config.yaml
d_model: 384
n_kv_head: 6
vocab_size: 8192
activation: "swiglu"
rope_base: 1020.0
rope_fraction: 1.0
bias: "none"
init: "normal"
init_std_qkv: 0.0252
weight_decay: 0.13
decay_shape: "linear"
doc_mask: true
dataset: "wikipedia_en"
Each number is 50 + 15 x the weight over its row's rms, rounded and kept within 0 to 99. Layers, rows and columns count from 0. The size before them is the row's rms in percent of the matrix's.

# layer 12 MLP down (transposed), 1024x384, rms 0.0767, rows 341-389, columns 336-383
102:30 35 56 56 63 55 54 63 63 36 60 37 16 50 33 54 26 47 51 45 48 33 68 56 44 37 46 44 21 69 85 85 58 58 64 64 53 19 48 52 85 39 55 61 53 48 50 56
099:58 43 45 55 43 75 49 49 57 63 60 56 99 43 58 71 57 62 23 12 46 53 45 39 34 48 45 58 74 48 58 35 55 50 46 48 50 86 64 65 00 68 51 26 44 38 84 45
108:73 69 38 77 68 40 28 41 46 59 49 38 72 19 44 24 45 58 54 63 63 25 54 52 58 36 45 27 46 72 46 29 61 59 39 55 54 62 61 00 25 96 29 18 33 44 74 54
101:48 53 34 40 41 44 33 41 51 65 56 49 57 61 62 41 67 36 69 42 54 64 46 42 17 60 20 59 43 28 35 22 40 50 60 43 50 76 57 63 76 39 69 38 79 64 59 56
102:57 25 21 37 44 62 56 44 58 22 67 52 64 51 62 55 50 49 45 56 60 45 32 62 67 53 33 46 57 53 69 50 39 41 56 34 42 38 08 45 94 67 38 32 37 56 45 63
102:53 54 91 48 52 53 69 47 49 36 38 47 18 73 51 58 46 60 60 51 45 52 32 81 49 59 51 59 45 49 33 38 53 48 97 70 37 67 45 55 99 45 79 53 46 10 59 79
103:57 54 42 55 48 37 57 26 67 49 44 26 00 60 37 68 41 53 66 64 53 67 54 24 62 54 41 41 45 62 48 51 21 44 55 52 49 51 44 70 99 58 70 42 24 57 43 45
102:65 49 53 39 52 76 74 76 42 48 51 41 59 61 73 17 26 25 44 72 47 53 80 78 72 66 69 54 19 38 22 39 45 21 64 64 61 52 51 69 17 51 56 28 58 49 53 57
099:36 36 51 40 31 38 66 38 63 42 55 48 13 59 88 42 56 66 56 68 48 40 30 51 53 53 79 47 67 41 37 57 38 72 38 43 36 19 19 51 96 35 43 49 79 49 64 61
102:56 56 63 87 25 65 33 54 55 56 37 59 18 60 49 28 59 56 65 48 70 36 47 30 33 35 60 71 73 50 27 48 98 50 31 51 45 74 58 72 99 55 59 36 63 36 35 56
101:42 53 44 87 33 48 15 81 45 37 46 55 59 66 43 28 97 67 42 51 50 48 34 55 34 53 32 35 26 41 24 57 33 57 35 54 46 40 34 67 98 44 57 47 42 55 33 74
101:65 57 33 25 63 77 24 31 36 43 43 68 57 48 73 68 58 60 40 52 51 41 61 60 33 82 55 52 75 49 72 35 31 44 39 59 37 68 30 28 32 70 48 51 52 70 75 45
099:37 28 38 56 24 48 40 33 62 67 47 73 89 59 26 55 67 82 32 48 42 53 58 38 81 65 54 39 48 33 47 50 34 76 52 67 69 49 57 50 07 52 54 25 67 54 51 37
098:49 45 48 59 48 42 18 56 52 21 49 17 16 49 18 20 46 28 56 36 47 53 30 70 41 41 53 59 12 24 39 56 34 70 48 63 36 47 49 47 00 59 73 59 65 55 52 69
101:76 26 42 41 23 74 42 58 36 52 61 38 54 43 60 47 65 47 77 84 30 75 37 66 57 93 41 43 60 51 41 57 43 41 45 19 37 56 28 65 56 35 55 38 73 45 66 46
098:46 30 54 50 35 46 32 31 53 59 53 75 32 39 51 51 49 45 54 63 49 47 67 34 55 58 42 44 04 64 42 49 36 55 71 68 46 53 60 30 99 75 54 49 33 42 52 39
099:38 48 22 62 79 73 51 75 28 56 76 59 45 44 69 53 25 60 43 45 40 66 77 62 61 56 65 48 61 35 64 51 50 66 83 53 40 48 41 66 32 40 35 70 42 41 56 47
102:55 63 51 33 35 54 53 42 54 33 51 65 67 75 53 40 46 84 59 78 29 60 60 51 28 76 62 57 89 38 66 53 36 27 83 50 35 43 62 74 30 67 45 30 52 69 48 56
101:63 68 50 60 15 51 30 52 32 52 46 67 49 65 62 80 44 28 63 55 29 58 49 57 56 50 65 61 57 39 33 43 50 31 70 49 44 52 57 43 64 79 44 48 49 48 41 78
097:50 55 32 55 47 55 50 53 30 36 41 33 46 46 38 47 48 44 33 36 59 60 56 44 43 39 62 39 54 39 71 21 50 51 42 45 27 51 50 33 97 31 38 50 53 55 51 71
103:50 47 65 38 58 51 58 70 41 49 28 71 23 59 43 46 35 67 45 72 52 25 55 43 58 47 72 45 39 35 36 54 46 76 66 21 31 31 48 47 71 63 47 68 51 56 35 38
098:63 73 77 32 35 33 26 40 48 51 54 54 64 32 49 47 54 45 69 54 56 54 38 47 73 45 57 42 53 64 34 52 68 60 38 36 48 61 57 51 59 59 67 49 44 59 38 36
095:37 62 55 43 54 66 69 51 59 51 58 57 85 72 49 66 23 80 53 26 55 35 09 44 60 34 37 58 60 45 59 44 82 52 59 06 70 42 45 64 70 64 52 42 54 56 72 60
098:29 30 43 72 51 32 43 60 29 53 37 31 19 59 65 61 37 40 51 19 31 61 50 51 40 65 56 69 77 49 46 34 48 60 78 56 48 59 31 54 91 47 38 77 49 44 44 66
102:47 59 67 56 71 54 38 78 59 55 50 46 56 66 49 58 37 57 20 46 58 62 55 70 45 52 46 33 53 73 46 58 43 08 64 48 47 56 50 39 46 62 15 42 64 52 56 75
102:70 53 74 44 52 72 29 36 46 40 29 59 70 29 74 66 32 61 30 64 60 58 51 51 53 65 42 55 77 51 51 45 23 67 39 06 52 66 39 67 00 40 40 34 57 43 81 60
096:39 49 29 46 42 41 46 45 60 46 36 64 45 41 38 41 49 53 13 43 44 54 59 49 51 49 70 42 51 51 35 48 60 59 23 43 67 66 60 60 49 59 52 50 65 40 66 56
095:52 33 19 48 62 42 37 33 37 69 48 73 27 40 33 63 54 74 66 47 52 47 60 28 64 27 71 44 48 57 50 73 61 56 47 53 63 57 64 90 41 46 52 37 64 66 44 20
109:56 63 74 38 56 45 85 42 59 61 50 77 99 60 45 68 76 63 57 72 42 70 42 61 74 40 50 55 48 60 70 62 28 33 52 53 62 59 48 68 06 56 29 63 56 52 55 32
099:34 42 69 47 35 03 14 61 55 53 68 40 43 60 48 48 71 44 60 40 49 75 58 34 51 40 41 65 50 54 65 67 53 53 41 54 51 64 43 09 17 31 48 54 44 37 34 64
100:66 70 57 39 53 26 36 61 50 43 61 36 99 53 60 46 53 39 50 39 35 67 50 23 41 27 57 49 55 52 38 34 44 55 50 37 51 41 49 31 00 65 45 60 46 63 78 43
102:61 68 45 27 44 53 70 40 43 54 36 51 41 53 66 42 44 57 52 32 52 29 59 50 48 58 35 63 47 53 55 51 60 13 64 77 56 42 14 70 15 45 47 67 55 62 62 41
106:69 32 65 65 25 48 82 45 99 51 50 60 60 65 69 51 35 61 14 44 23 37 58 49 75 27 52 35 56 71 63 32 64 35 25 35 35 62 57 40 39 58 56 36 51 78 65 58
105:33 13 63 52 38 30 23 57 54 41 42 37 26 81 68 56 33 53 66 68 31 56 58 53 26 59 48 77 86 40 43 57 47 35 53 49 39 57 49 46 86 36 26 40 67 46 23 43
099:56 62 57 44 79 43 36 47 48 50 51 64 69 70 78 35 63 59 37 40 46 51 35 70 56 38 69 41 51 75 40 64 20 59 41 46 00 32 48 35 62 67 34 32 51 22 64 59
106:50 62 42 30 49 35 53 40 47 58 40 15 02 63 42 53 38 55 30 52 16 74 57 59 62 41 61 43 53 37 62 53 55 51 52 83 26 48 48 63 98 57 61 65 44 37 47 49
098:52 24 24 73 37 37 75 36 42 74 55 47 60 60 62 55 48 68 40 50 44 60 54 61 48 65 51 37 61 44 78 65 45 43 58 56 43 70 56 43 51 60 18 50 37 71 51 68
097:66 32 47 35 59 26 58 49 28 23 69 51 63 62 64 68 39 30 40 42 67 56 62 58 34 60 75 61 50 46 28 36 30 62 46 61 59 56 39 37 26 63 38 63 68 78 60 59
098:13 35 49 52 08 45 41 66 44 64 69 46 18 60 75 48 50 43 57 44 46 44 52 31 52 17 38 23 43 55 48 56 16 66 57 45 40 34 56 78 97 56 61 07 37 62 69 62
095:73 63 42 39 53 61 12 79 54 39 45 49 95 38 28 39 41 54 62 66 63 23 52 64 43 47 58 30 51 32 33 38 63 48 47 33 50 79 63 55 00 74 50 57 49 51 46 26
102:37 36 30 54 34 31 65 54 33 70 12 62 36 60 93 66 23 61 66 50 58 56 40 22 32 54 64 43 49 46 26 60 50 42 51 56 61 56 53 38 63 67 27 33 40 54 53 34
093:32 41 40 58 80 34 50 47 47 35 45 49 52 69 34 65 09 53 35 66 55 82 68 50 42 41 35 28 43 25 43 33 48 54 64 56 48 51 37 63 65 18 62 43 68 36 88 21
102:54 72 30 64 34 54 64 43 51 59 61 56 10 33 72 34 21 56 11 47 29 63 31 74 68 41 54 42 64 24 71 50 38 34 57 57 50 63 51 51 27 36 10 58 60 50 51 56
102:45 46 38 71 46 56 62 39 16 26 49 59 62 46 50 55 78 35 47 39 59 66 34 65 45 44 74 56 65 55 44 50 53 57 72 31 55 67 86 67 05 42 62 27 38 67 35 56
103:54 45 70 44 54 56 30 31 44 45 36 51 99 45 39 69 55 18 32 40 57 58 71 60 39 45 37 62 56 53 58 47 66 47 35 50 50 66 76 68 00 35 46 57 40 49 46 37
101:48 35 42 53 64 59 64 72 30 19 39 50 68 47 54 39 48 25 37 62 44 46 49 77 50 63 74 38 52 31 49 57 36 68 35 44 53 29 52 53 61 51 64 61 38 56 64 37
095:58 64 68 54 48 58 31 57 49 81 68 46 67 62 36 45 61 61 40 59 33 36 71 43 56 36 37 72 26 73 37 56 42 63 61 68 42 66 44 66 22 34 77 36 62 60 51 29
101:44 64 48 37 54 35 43 45 44 59 74 42 52 50 47 55 38 38 54 32 74 51 72 39 69 56 58 52 68 54 57 63 58 44 48 75 50 56 21 62 40 66 85 36 50 77 44 32
102:42 85 63 50 69 72 18 74 51 74 51 64 52 63 40 35 29 49 73 41 25 45 49 55 59 29 32 63 56 57 67 33 39 70 50 70 57 54 50 38 50 51 82 26 32 57 51 51
# layer 12 MLP gate, 1024x384, rms 0.0789, rows 342-389, columns 336-383
101:27 63 46 50 57 58 53 54 58 26 52 50 76 47 48 72 44 48 39 64 68 56 55 53 46 49 55 54 61 34 06 46 44 22 65 54 44 39 38 24 66 55 50 29 50 64 31 49
112:48 73 44 49 31 76 56 46 41 26 57 57 70 80 50 88 32 29 53 29 49 68 28 28 56 57 60 44 52 55 68 25 27 68 51 13 39 47 67 40 36 52 24 34 37 62 43 46
105:44 76 70 55 56 22 52 65 66 44 23 53 57 41 28 77 45 33 53 45 52 68 60 47 48 77 64 79 43 57 59 62 64 39 37 56 39 47 40 50 36 34 50 55 33 41 43 51
102:29 58 54 46 36 46 27 30 49 59 65 51 62 54 68 54 64 30 57 47 65 74 28 46 51 52 52 38 60 48 82 30 54 77 49 31 52 46 44 58 35 55 39 27 39 32 56 44
098:58 53 67 40 72 54 42 68 65 42 14 64 83 49 37 67 52 30 38 48 69 69 58 36 62 27 52 58 32 28 70 46 33 44 51 53 38 44 75 48 51 56 22 30 52 35 49 22
100:60 68 50 92 42 51 44 27 62 64 55 55 69 28 45 47 41 65 55 43 70 33 12 56 46 57 44 74 57 45 49 36 52 39 20 56 35 41 59 38 50 57 37 57 67 87 50 68
100:52 54 33 36 64 76 60 44 49 35 20 80 66 48 41 58 42 33 52 59 37 53 65 60 49 88 60 43 64 14 35 29 28 62 53 42 27 23 28 58 22 62 56 54 43 69 28 31
105:62 43 18 62 56 60 47 49 44 38 52 55 58 69 34 46 71 56 37 38 31 41 67 48 64 59 68 54 60 30 56 43 82 60 58 42 61 61 59 19 26 69 40 42 36 46 46 45
102:25 51 40 85 69 44 29 36 50 41 25 63 73 58 53 47 52 36 44 54 23 19 60 62 38 74 58 59 44 63 58 34 76 36 46 52 34 66 36 32 32 53 68 70 64 69 24 52
101:66 54 39 74 66 39 74 30 50 34 30 50 56 61 41 51 70 33 46 39 72 36 33 43 53 60 34 41 67 66 55 56 36 37 39 34 48 62 55 70 51 71 34 23 40 46 48 63
101:54 67 74 41 43 38 18 22 59 43 44 69 68 81 24 74 58 45 53 69 66 59 55 56 46 77 44 54 82 81 43 36 25 41 46 37 27 45 50 27 47 59 47 33 35 79 77 61
102:43 63 41 61 50 27 84 76 36 25 46 55 50 50 60 35 39 34 31 38 59 45 56 44 42 64 74 45 53 29 54 47 57 44 38 42 45 43 48 45 26 45 72 38 66 71 78 67
096:45 49 62 31 33 50 30 43 57 47 54 60 47 49 28 61 46 41 33 42 30 45 68 26 64 65 33 57 46 73 66 58 43 24 39 33 50 66 47 27 39 68 31 46 60 35 66 37
105:39 74 63 29 42 64 71 47 55 46 44 65 90 66 53 28 34 56 41 40 51 71 39 50 43 33 59 63 52 62 25 47 55 48 57 23 41 41 44 38 31 45 19 43 36 56 35 15
095:56 35 60 42 26 46 23 20 75 37 67 56 47 57 50 33 52 42 47 50 65 44 56 23 77 48 68 46 45 82 57 56 54 35 39 19 58 42 64 75 47 69 45 55 40 48 50 37
098:34 31 30 26 57 46 75 68 39 34 42 63 73 72 44 90 35 50 41 66 32 56 50 51 55 54 67 47 21 67 69 53 62 79 43 29 48 53 50 64 45 63 54 33 40 58 65 50
109:74 65 50 17 51 60 40 39 60 72 35 57 73 76 56 62 29 70 82 67 24 48 47 58 43 62 50 26 71 50 60 52 72 49 67 61 11 84 81 63 28 70 23 37 43 58 56 52
101:48 74 42 61 47 38 46 57 43 48 52 37 58 43 51 69 55 24 48 58 64 42 49 37 48 58 58 45 69 67 54 32 38 63 66 66 37 57 51 38 39 85 46 37 39 61 31 50
096:56 59 59 65 67 42 33 39 56 62 52 62 75 48 55 62 65 46 32 53 69 68 52 54 74 53 54 71 56 42 43 74 88 36 21 31 56 67 39 48 48 41 41 45 52 34 69 35
104:36 40 50 44 50 30 53 22 84 39 16 62 62 38 58 34 62 42 50 31 46 22 45 68 59 33 54 48 34 61 37 39 20 41 46 29 33 28 63 32 29 53 47 42 58 57 35 36
099:68 58 44 41 35 68 32 16 33 54 27 30 69 69 40 65 41 85 54 46 37 55 38 51 31 39 27 48 54 58 61 45 20 75 40 48 41 16 85 47 48 29 74 42 40 44 76 74
091:45 65 66 46 60 55 74 57 64 56 50 62 56 56 34 44 48 58 60 16 58 42 11 35 74 50 51 87 48 60 66 21 66 46 45 25 54 62 34 62 44 63 39 42 21 71 70 67
100:55 51 50 42 44 40 29 48 43 52 50 68 57 61 61 51 45 38 14 80 78 48 62 64 57 31 45 54 58 64 50 31 62 39 30 52 36 52 36 31 28 42 61 40 20 59 80 48
105:61 70 43 46 54 95 48 64 43 80 65 37 75 64 39 64 41 12 67 68 60 55 35 31 44 77 33 57 67 67 58 59 56 42 16 07 46 43 40 41 31 66 22 48 48 68 93 45
104:43 40 48 30 53 58 80 41 45 52 51 66 45 49 25 50 35 39 56 45 52 63 67 42 81 78 70 48 35 53 36 47 63 49 50 23 29 25 48 76 39 76 55 55 40 75 50 29
093:26 41 32 32 42 41 61 43 41 81 43 58 65 39 44 36 61 27 74 52 64 36 30 42 76 48 86 44 38 50 58 50 36 58 45 34 45 53 24 20 46 61 56 21 29 50 26 53
096:35 56 40 41 57 58 61 34 45 45 51 37 62 25 63 34 51 45 42 49 54 67 68 60 60 27 51 27 52 49 57 69 41 42 49 53 57 63 51 50 34 51 26 50 36 43 17 44
107:37 57 46 74 61 38 61 28 60 44 47 58 43 61 46 59 46 12 49 41 41 69 57 28 60 63 77 47 41 59 46 42 71 43 24 51 44 36 50 46 39 72 51 49 32 54 71 59
100:28 58 25 49 60 65 63 36 52 38 42 58 64 62 49 54 29 57 25 31 70 69 43 67 73 46 40 74 47 47 53 42 56 15 49 39 55 51 50 43 20 54 29 30 37 61 59 38
100:34 40 47 70 56 51 35 60 59 24 17 47 70 18 50 52 69 44 59 30 51 41 45 48 41 45 42 73 36 30 53 68 71 45 46 45 63 61 46 34 38 63 73 44 50 24 43 42
100:45 53 34 37 61 22 66 45 50 62 67 76 63 33 55 90 11 47 43 39 70 38 47 47 56 35 47 47 70 72 70 62 30 59 32 33 28 54 59 38 47 44 67 31 71 46 43 51
104:50 46 62 47 67 70 46 37 68 55 27 61 72 58 53 62 49 61 54 46 51 42 43 24 58 40 77 46 46 72 65 65 60 23 13 48 11 70 45 80 28 63 52 44 31 38 78 59
104:52 46 70 56 44 37 40 22 64 48 46 70 61 71 52 46 45 67 57 30 61 31 42 39 49 48 42 64 54 18 68 72 33 55 30 13 42 66 38 40 43 50 46 68 41 75 55 64
102:64 60 51 43 58 48 32 54 63 66 00 45 52 52 76 43 77 28 34 50 53 56 56 44 43 52 54 64 45 71 48 37 43 67 44 27 38 20 46 39 40 73 36 67 43 51 64 58
101:63 74 65 48 44 59 29 62 61 41 46 56 62 40 48 50 36 56 47 60 57 48 66 42 41 49 87 57 46 64 45 23 45 47 38 40 37 65 59 63 30 34 39 29 40 52 43 73
098:46 51 49 74 42 62 57 44 28 42 53 56 40 37 68 53 39 73 43 46 52 47 67 66 36 65 35 36 45 74 52 86 46 58 46 48 26 97 50 55 43 44 47 42 24 59 75 26
095:70 42 38 36 48 41 78 48 64 56 51 37 54 78 67 58 39 48 59 67 35 93 38 30 53 38 32 56 49 67 78 55 56 49 47 48 17 44 64 79 37 26 75 22 45 18 42 66
100:51 44 42 28 62 33 33 61 55 72 58 55 54 74 72 55 46 33 57 41 69 26 62 53 68 40 50 49 36 51 38 31 36 71 56 71 46 35 44 66 28 58 78 49 50 49 86 51
096:52 75 36 79 48 33 48 21 44 26 43 59 47 56 33 68 54 45 64 55 55 52 09 38 53 15 34 36 56 58 47 59 50 39 39 39 42 38 40 81 51 51 29 54 44 50 46 42
102:77 42 54 61 34 51 69 50 74 42 52 67 55 31 11 37 57 48 51 14 54 40 63 41 51 32 51 66 41 52 47 22 51 45 19 88 42 67 27 38 39 62 50 57 44 46 31 70
093:32 49 65 55 58 51 60 46 71 43 54 72 40 43 44 47 25 42 43 71 75 65 31 59 23 24 84 63 25 36 57 32 42 70 54 44 58 60 48 37 47 46 50 40 59 57 76 42
097:43 31 40 67 69 60 73 59 49 31 45 44 48 48 28 59 82 56 64 48 68 59 25 46 39 53 43 85 32 48 68 49 53 42 48 50 68 45 42 61 36 49 90 40 39 52 36 48
107:54 37 50 61 51 38 66 33 72 29 42 58 74 35 42 61 45 46 56 23 55 45 67 54 64 37 62 48 40 57 38 37 45 37 45 38 66 38 32 39 32 58 50 35 72 42 60 63
100:68 76 59 69 47 65 35 52 42 31 50 82 73 41 28 60 27 37 56 29 54 37 61 57 48 63 61 57 54 56 48 60 44 18 68 65 44 49 41 51 51 80 45 42 49 52 56 69
101:64 34 34 52 66 57 46 50 51 24 39 12 83 99 78 60 48 48 53 35 54 50 60 74 55 28 58 61 72 48 69 33 50 51 56 43 50 38 54 53 36 35 30 23 37 57 41 38
097:57 68 53 39 61 32 38 51 46 43 44 60 57 57 77 44 51 57 68 48 48 48 60 63 59 18 43 39 71 35 70 53 92 37 50 38 48 49 82 47 40 44 37 11 16 75 53 49
099:38 13 53 66 70 49 35 35 59 28 63 36 53 56 42 65 82 53 47 60 45 44 31 54 37 45 45 52 39 40 69 60 81 58 15 41 51 31 38 34 31 68 70 36 55 57 67 40
105:58 53 29 28 66 71 49 46 47 29 46 44 69 52 21 60 35 58 70 65 42 66 41 49 53 55 59 50 61 67 68 32 49 52 28 39 37 42 57 61 23 48 50 50 63 88 62 37
# layer 12 MLP up, 1024x384, rms 0.0792, rows 342-389, columns 336-383
100:25 57 29 19 37 47 47 22 31 31 43 59 38 54 42 59 56 53 49 56 25 43 66 50 88 22 74 53 37 36 43 67 46 55 39 48 37 55 64 44 42 45 57 49 75 50 36 37
114:45 46 50 56 51 44 55 54 56 53 35 30 44 43 52 25 42 57 36 70 68 62 60 56 44 49 36 56 58 58 31 42 28 56 52 66 55 65 60 74 68 55 47 41 47 39 49 51
103:44 44 81 56 37 31 53 59 38 66 58 23 47 50 63 58 48 70 33 35 54 50 36 64 26 79 42 61 54 46 68 42 49 58 33 66 56 49 58 32 50 26 44 72 63 64 56 50
102:46 27 49 54 25 34 22 47 59 60 50 60 50 28 21 47 56 36 29 68 65 59 53 33 58 33 45 56 60 71 48 65 65 36 45 49 29 76 39 36 53 69 26 67 30 43 51 45
102:64 52 71 62 63 58 48 57 49 32 68 51 39 53 46 64 64 15 77 33 33 49 40 40 51 32 75 63 35 29 55 68 51 66 52 29 45 34 68 48 65 49 53 45 65 17 50 34
102:34 50 34 35 59 60 46 63 73 29 29 20 52 86 63 75 66 33 61 61 64 34 76 46 44 51 68 56 40 58 53 72 48 42 33 52 44 35 48 62 47 54 38 51 35 61 67 66
100:58 53 76 42 45 35 50 51 31 70 22 42 58 60 45 27 46 35 59 68 47 75 34 72 71 45 15 60 22 55 41 49 24 15 58 60 88 68 58 79 52 37 33 45 58 80 38 62
100:39 47 63 29 28 51 19 42 69 54 48 50 51 54 30 51 52 46 45 40 49 54 27 56 42 52 42 44 52 43 87 37 35 48 61 44 59 74 50 56 30 42 58 83 47 65 46 15
105:51 30 48 39 60 27 36 50 43 46 34 65 50 65 73 14 50 61 51 39 38 53 43 77 75 69 52 50 47 79 71 31 46 57 43 50 51 77 58 29 46 31 34 52 46 38 51 71
099:32 41 49 41 41 60 43 67 49 60 12 38 36 58 54 45 56 88 32 47 47 64 47 43 53 38 85 53 65 67 51 54 67 43 56 61 64 55 82 73 41 64 36 60 58 31 54 34
104:37 56 65 52 81 61 42 10 57 31 24 66 51 40 81 56 36 30 31 36 53 41 59 53 35 28 13 63 20 25 59 61 53 74 55 32 46 80 29 53 57 33 61 47 51 56 68 41
099:53 35 61 37 68 64 62 64 43 32 69 22 44 45 63 55 64 21 58 15 53 79 66 78 54 50 68 46 37 50 29 36 46 62 33 34 44 38 11 67 66 58 54 66 28 82 69 29
095:56 40 68 56 49 42 42 59 56 49 38 64 60 55 97 17 37 66 73 49 31 41 46 63 51 66 30 64 52 39 47 46 56 72 63 45 56 50 58 53 40 50 04 33 60 75 24 48
104:33 60 18 55 51 37 61 20 37 49 55 18 56 65 53 65 32 48 60 79 51 61 37 57 42 50 22 76 76 58 56 46 69 43 51 33 62 54 50 56 58 52 51 54 66 50 60 51
098:53 44 19 54 58 43 39 45 51 47 32 56 59 63 36 26 61 47 29 42 49 27 73 60 51 39 57 65 61 67 46 55 25 47 36 48 55 25 48 70 37 57 33 33 55 25 43 47
102:51 53 46 67 78 68 28 31 36 71 52 50 30 55 13 19 62 47 43 33 49 51 40 42 62 51 34 62 49 33 32 51 40 48 52 63 46 58 46 51 57 48 39 44 50 43 41 56
105:47 52 65 64 63 24 62 57 48 48 58 50 12 64 37 53 71 42 59 47 67 08 42 60 54 57 67 54 28 42 57 77 36 32 42 19 62 17 47 61 71 38 51 55 77 51 57 48
100:57 84 48 58 45 49 47 39 43 63 54 47 67 40 49 52 32 38 49 65 53 48 35 07 48 33 39 66 34 76 24 44 26 48 51 55 44 56 52 60 47 49 49 32 40 42 45 33
095:51 34 52 37 48 42 38 58 27 47 60 30 50 53 35 43 38 43 64 39 52 64 49 68 72 29 38 56 29 42 73 65 30 47 56 67 62 50 65 72 48 33 41 44 51 38 63 14
103:67 43 44 39 59 26 58 57 57 53 64 59 65 19 34 41 43 40 43 26 51 58 24 33 68 36 33 67 43 76 10 50 20 29 23 64 55 39 46 67 39 47 54 63 43 45 36 60
100:34 64 39 43 13 25 73 53 84 39 42 64 32 50 22 53 51 44 55 48 36 56 31 49 50 35 26 55 50 71 36 65 68 57 39 53 62 53 42 85 51 57 56 47 27 64 33 58
094:82 45 32 49 47 50 37 60 42 61 40 55 62 35 79 35 50 48 70 35 64 77 46 71 61 68 40 59 59 54 43 76 68 35 43 45 50 54 28 50 51 51 58 57 49 53 44 73
098:53 26 59 48 35 53 49 60 09 22 31 65 50 60 48 50 69 36 33 26 52 45 34 62 48 83 38 65 47 37 53 56 37 52 42 44 52 59 26 55 45 55 35 71 69 72 40 62
102:78 74 76 36 50 32 35 39 45 32 29 51 49 48 57 34 19 65 46 48 57 43 24 79 27 42 74 38 60 46 53 59 43 26 53 24 56 67 36 37 41 65 30 70 59 38 47 80
100:69 29 48 49 71 31 47 64 57 74 46 25 45 61 69 54 27 40 56 68 71 50 45 80 00 50 48 63 34 33 38 37 49 40 55 89 67 48 37 54 61 44 63 28 35 44 63 60
097:53 36 58 56 39 51 46 31 58 36 37 35 45 24 61 57 38 38 63 72 72 42 60 57 19 28 49 34 57 45 65 53 68 73 67 47 43 54 44 75 47 56 39 67 48 52 39 55
095:71 47 40 41 57 52 34 36 80 50 73 60 59 25 20 39 50 51 72 42 17 26 40 45 47 35 55 76 44 92 68 54 38 60 37 48 44 70 32 43 62 46 36 59 46 65 58 42
109:36 57 58 54 40 57 54 88 29 61 38 64 60 45 41 29 52 21 26 57 30 42 60 18 38 42 33 50 39 55 59 61 44 43 60 55 46 51 21 36 62 51 23 73 57 64 27 37
098:40 47 73 04 68 26 44 38 47 31 33 51 27 47 32 40 23 74 23 38 53 62 35 41 46 33 38 35 26 73 44 66 63 76 33 57 60 26 53 47 58 49 50 50 55 55 58 40
098:42 52 70 47 57 31 68 40 31 63 44 47 39 57 45 31 31 49 44 29 60 49 29 56 50 77 49 62 43 31 69 49 44 49 57 26 55 47 35 57 43 64 75 54 46 51 50 82
102:57 62 44 36 40 66 93 55 50 57 65 58 49 19 54 35 43 24 09 11 36 25 51 32 58 43 34 44 46 44 57 38 45 48 49 43 68 49 56 76 52 70 64 37 41 61 53 64
106:66 58 29 49 54 39 26 55 26 53 70 42 62 54 64 63 51 42 37 28 48 65 59 10 44 52 65 73 46 46 43 70 65 38 50 32 28 54 34 64 49 58 65 35 41 76 39 52
105:55 28 58 48 40 17 37 40 50 46 19 28 38 70 61 46 84 40 60 54 52 49 46 61 54 78 43 34 53 41 53 57 58 63 32 60 47 56 56 40 62 37 57 44 47 63 72 48
100:37 58 18 38 25 42 57 49 57 68 50 54 42 55 49 48 61 53 23 35 46 47 47 52 61 56 50 65 68 49 41 45 41 49 39 35 56 11 71 51 63 73 43 26 43 39 34 35
105:79 27 50 60 08 30 44 75 59 29 53 40 50 51 33 73 51 41 31 60 53 59 38 49 71 52 64 65 66 28 49 13 54 43 33 58 58 57 45 41 52 50 45 55 79 25 40 38
098:56 57 67 36 31 48 24 39 66 56 59 41 53 68 29 41 58 33 59 28 67 72 50 17 52 35 43 61 82 60 30 46 43 41 50 56 35 66 75 54 59 36 55 55 65 85 34 56
096:32 33 82 49 36 45 38 52 21 60 23 57 33 53 62 59 62 51 71 58 47 43 43 70 42 70 34 71 28 48 45 61 36 31 60 56 61 60 46 57 54 26 44 53 58 45 50 62
102:26 36 28 29 42 53 53 51 68 36 61 26 38 64 55 53 34 65 42 40 57 31 78 25 64 54 39 30 55 63 38 26 27 77 37 26 32 55 46 70 53 49 58 39 39 34 55 61
093:57 50 57 54 59 48 71 66 43 99 46 65 41 29 33 36 53 24 40 34 43 69 58 50 39 48 71 61 25 64 60 66 61 46 67 65 62 76 39 15 52 44 63 35 57 43 31 52
101:62 57 42 45 56 46 67 52 75 37 52 69 25 71 56 57 37 49 57 33 47 68 70 32 22 12 38 55 50 50 45 96 53 40 34 47 58 22 26 52 79 46 76 48 60 65 73 50
091:73 52 24 67 35 68 50 43 61 51 64 38 57 32 26 58 44 50 72 54 39 54 27 41 58 60 41 53 52 61 68 65 82 63 38 43 47 51 58 57 44 75 53 76 30 32 38 52
099:42 47 76 20 44 57 48 77 33 54 60 50 24 68 63 75 41 66 41 64 31 42 45 56 78 57 50 49 62 38 43 54 41 54 65 64 14 55 35 69 51 43 48 45 61 49 38 60
103:64 58 10 49 51 72 57 49 37 48 57 69 43 77 41 45 50 40 28 38 45 40 25 50 39 28 86 38 33 50 59 76 48 63 56 63 55 66 80 57 75 87 61 45 27 67 69 12
102:23 58 58 54 39 43 57 50 38 60 15 52 48 62 44 45 76 25 46 69 65 37 67 82 53 36 36 51 38 74 21 24 92 56 83 26 22 69 54 66 69 54 61 62 56 60 50 52
101:60 62 62 50 48 75 59 73 53 49 57 66 52 45 59 35 45 31 32 67 43 59 44 63 41 50 61 41 63 41 30 47 44 41 52 68 52 56 43 62 43 39 32 62 65 39 66 65
096:33 96 38 40 51 41 37 45 43 55 38 38 48 70 54 43 32 69 55 59 41 43 50 51 54 55 73 39 31 61 36 29 47 50 64 54 53 34 37 48 43 58 75 25 57 50 39 43
101:50 56 55 36 56 50 68 74 33 39 55 32 49 22 36 84 46 27 38 40 55 89 32 44 44 76 25 57 63 45 47 31 31 78 41 57 63 49 17 54 40 40 66 39 41 46 53 31
104:69 59 62 29 71 60 54 30 27 71 52 62 47 61 51 64 30 54 56 28 37 43 35 45 40 67 43 35 73 71 54 36 58 59 45 54 49 62 58 87 50 51 86 32 51 67 56 74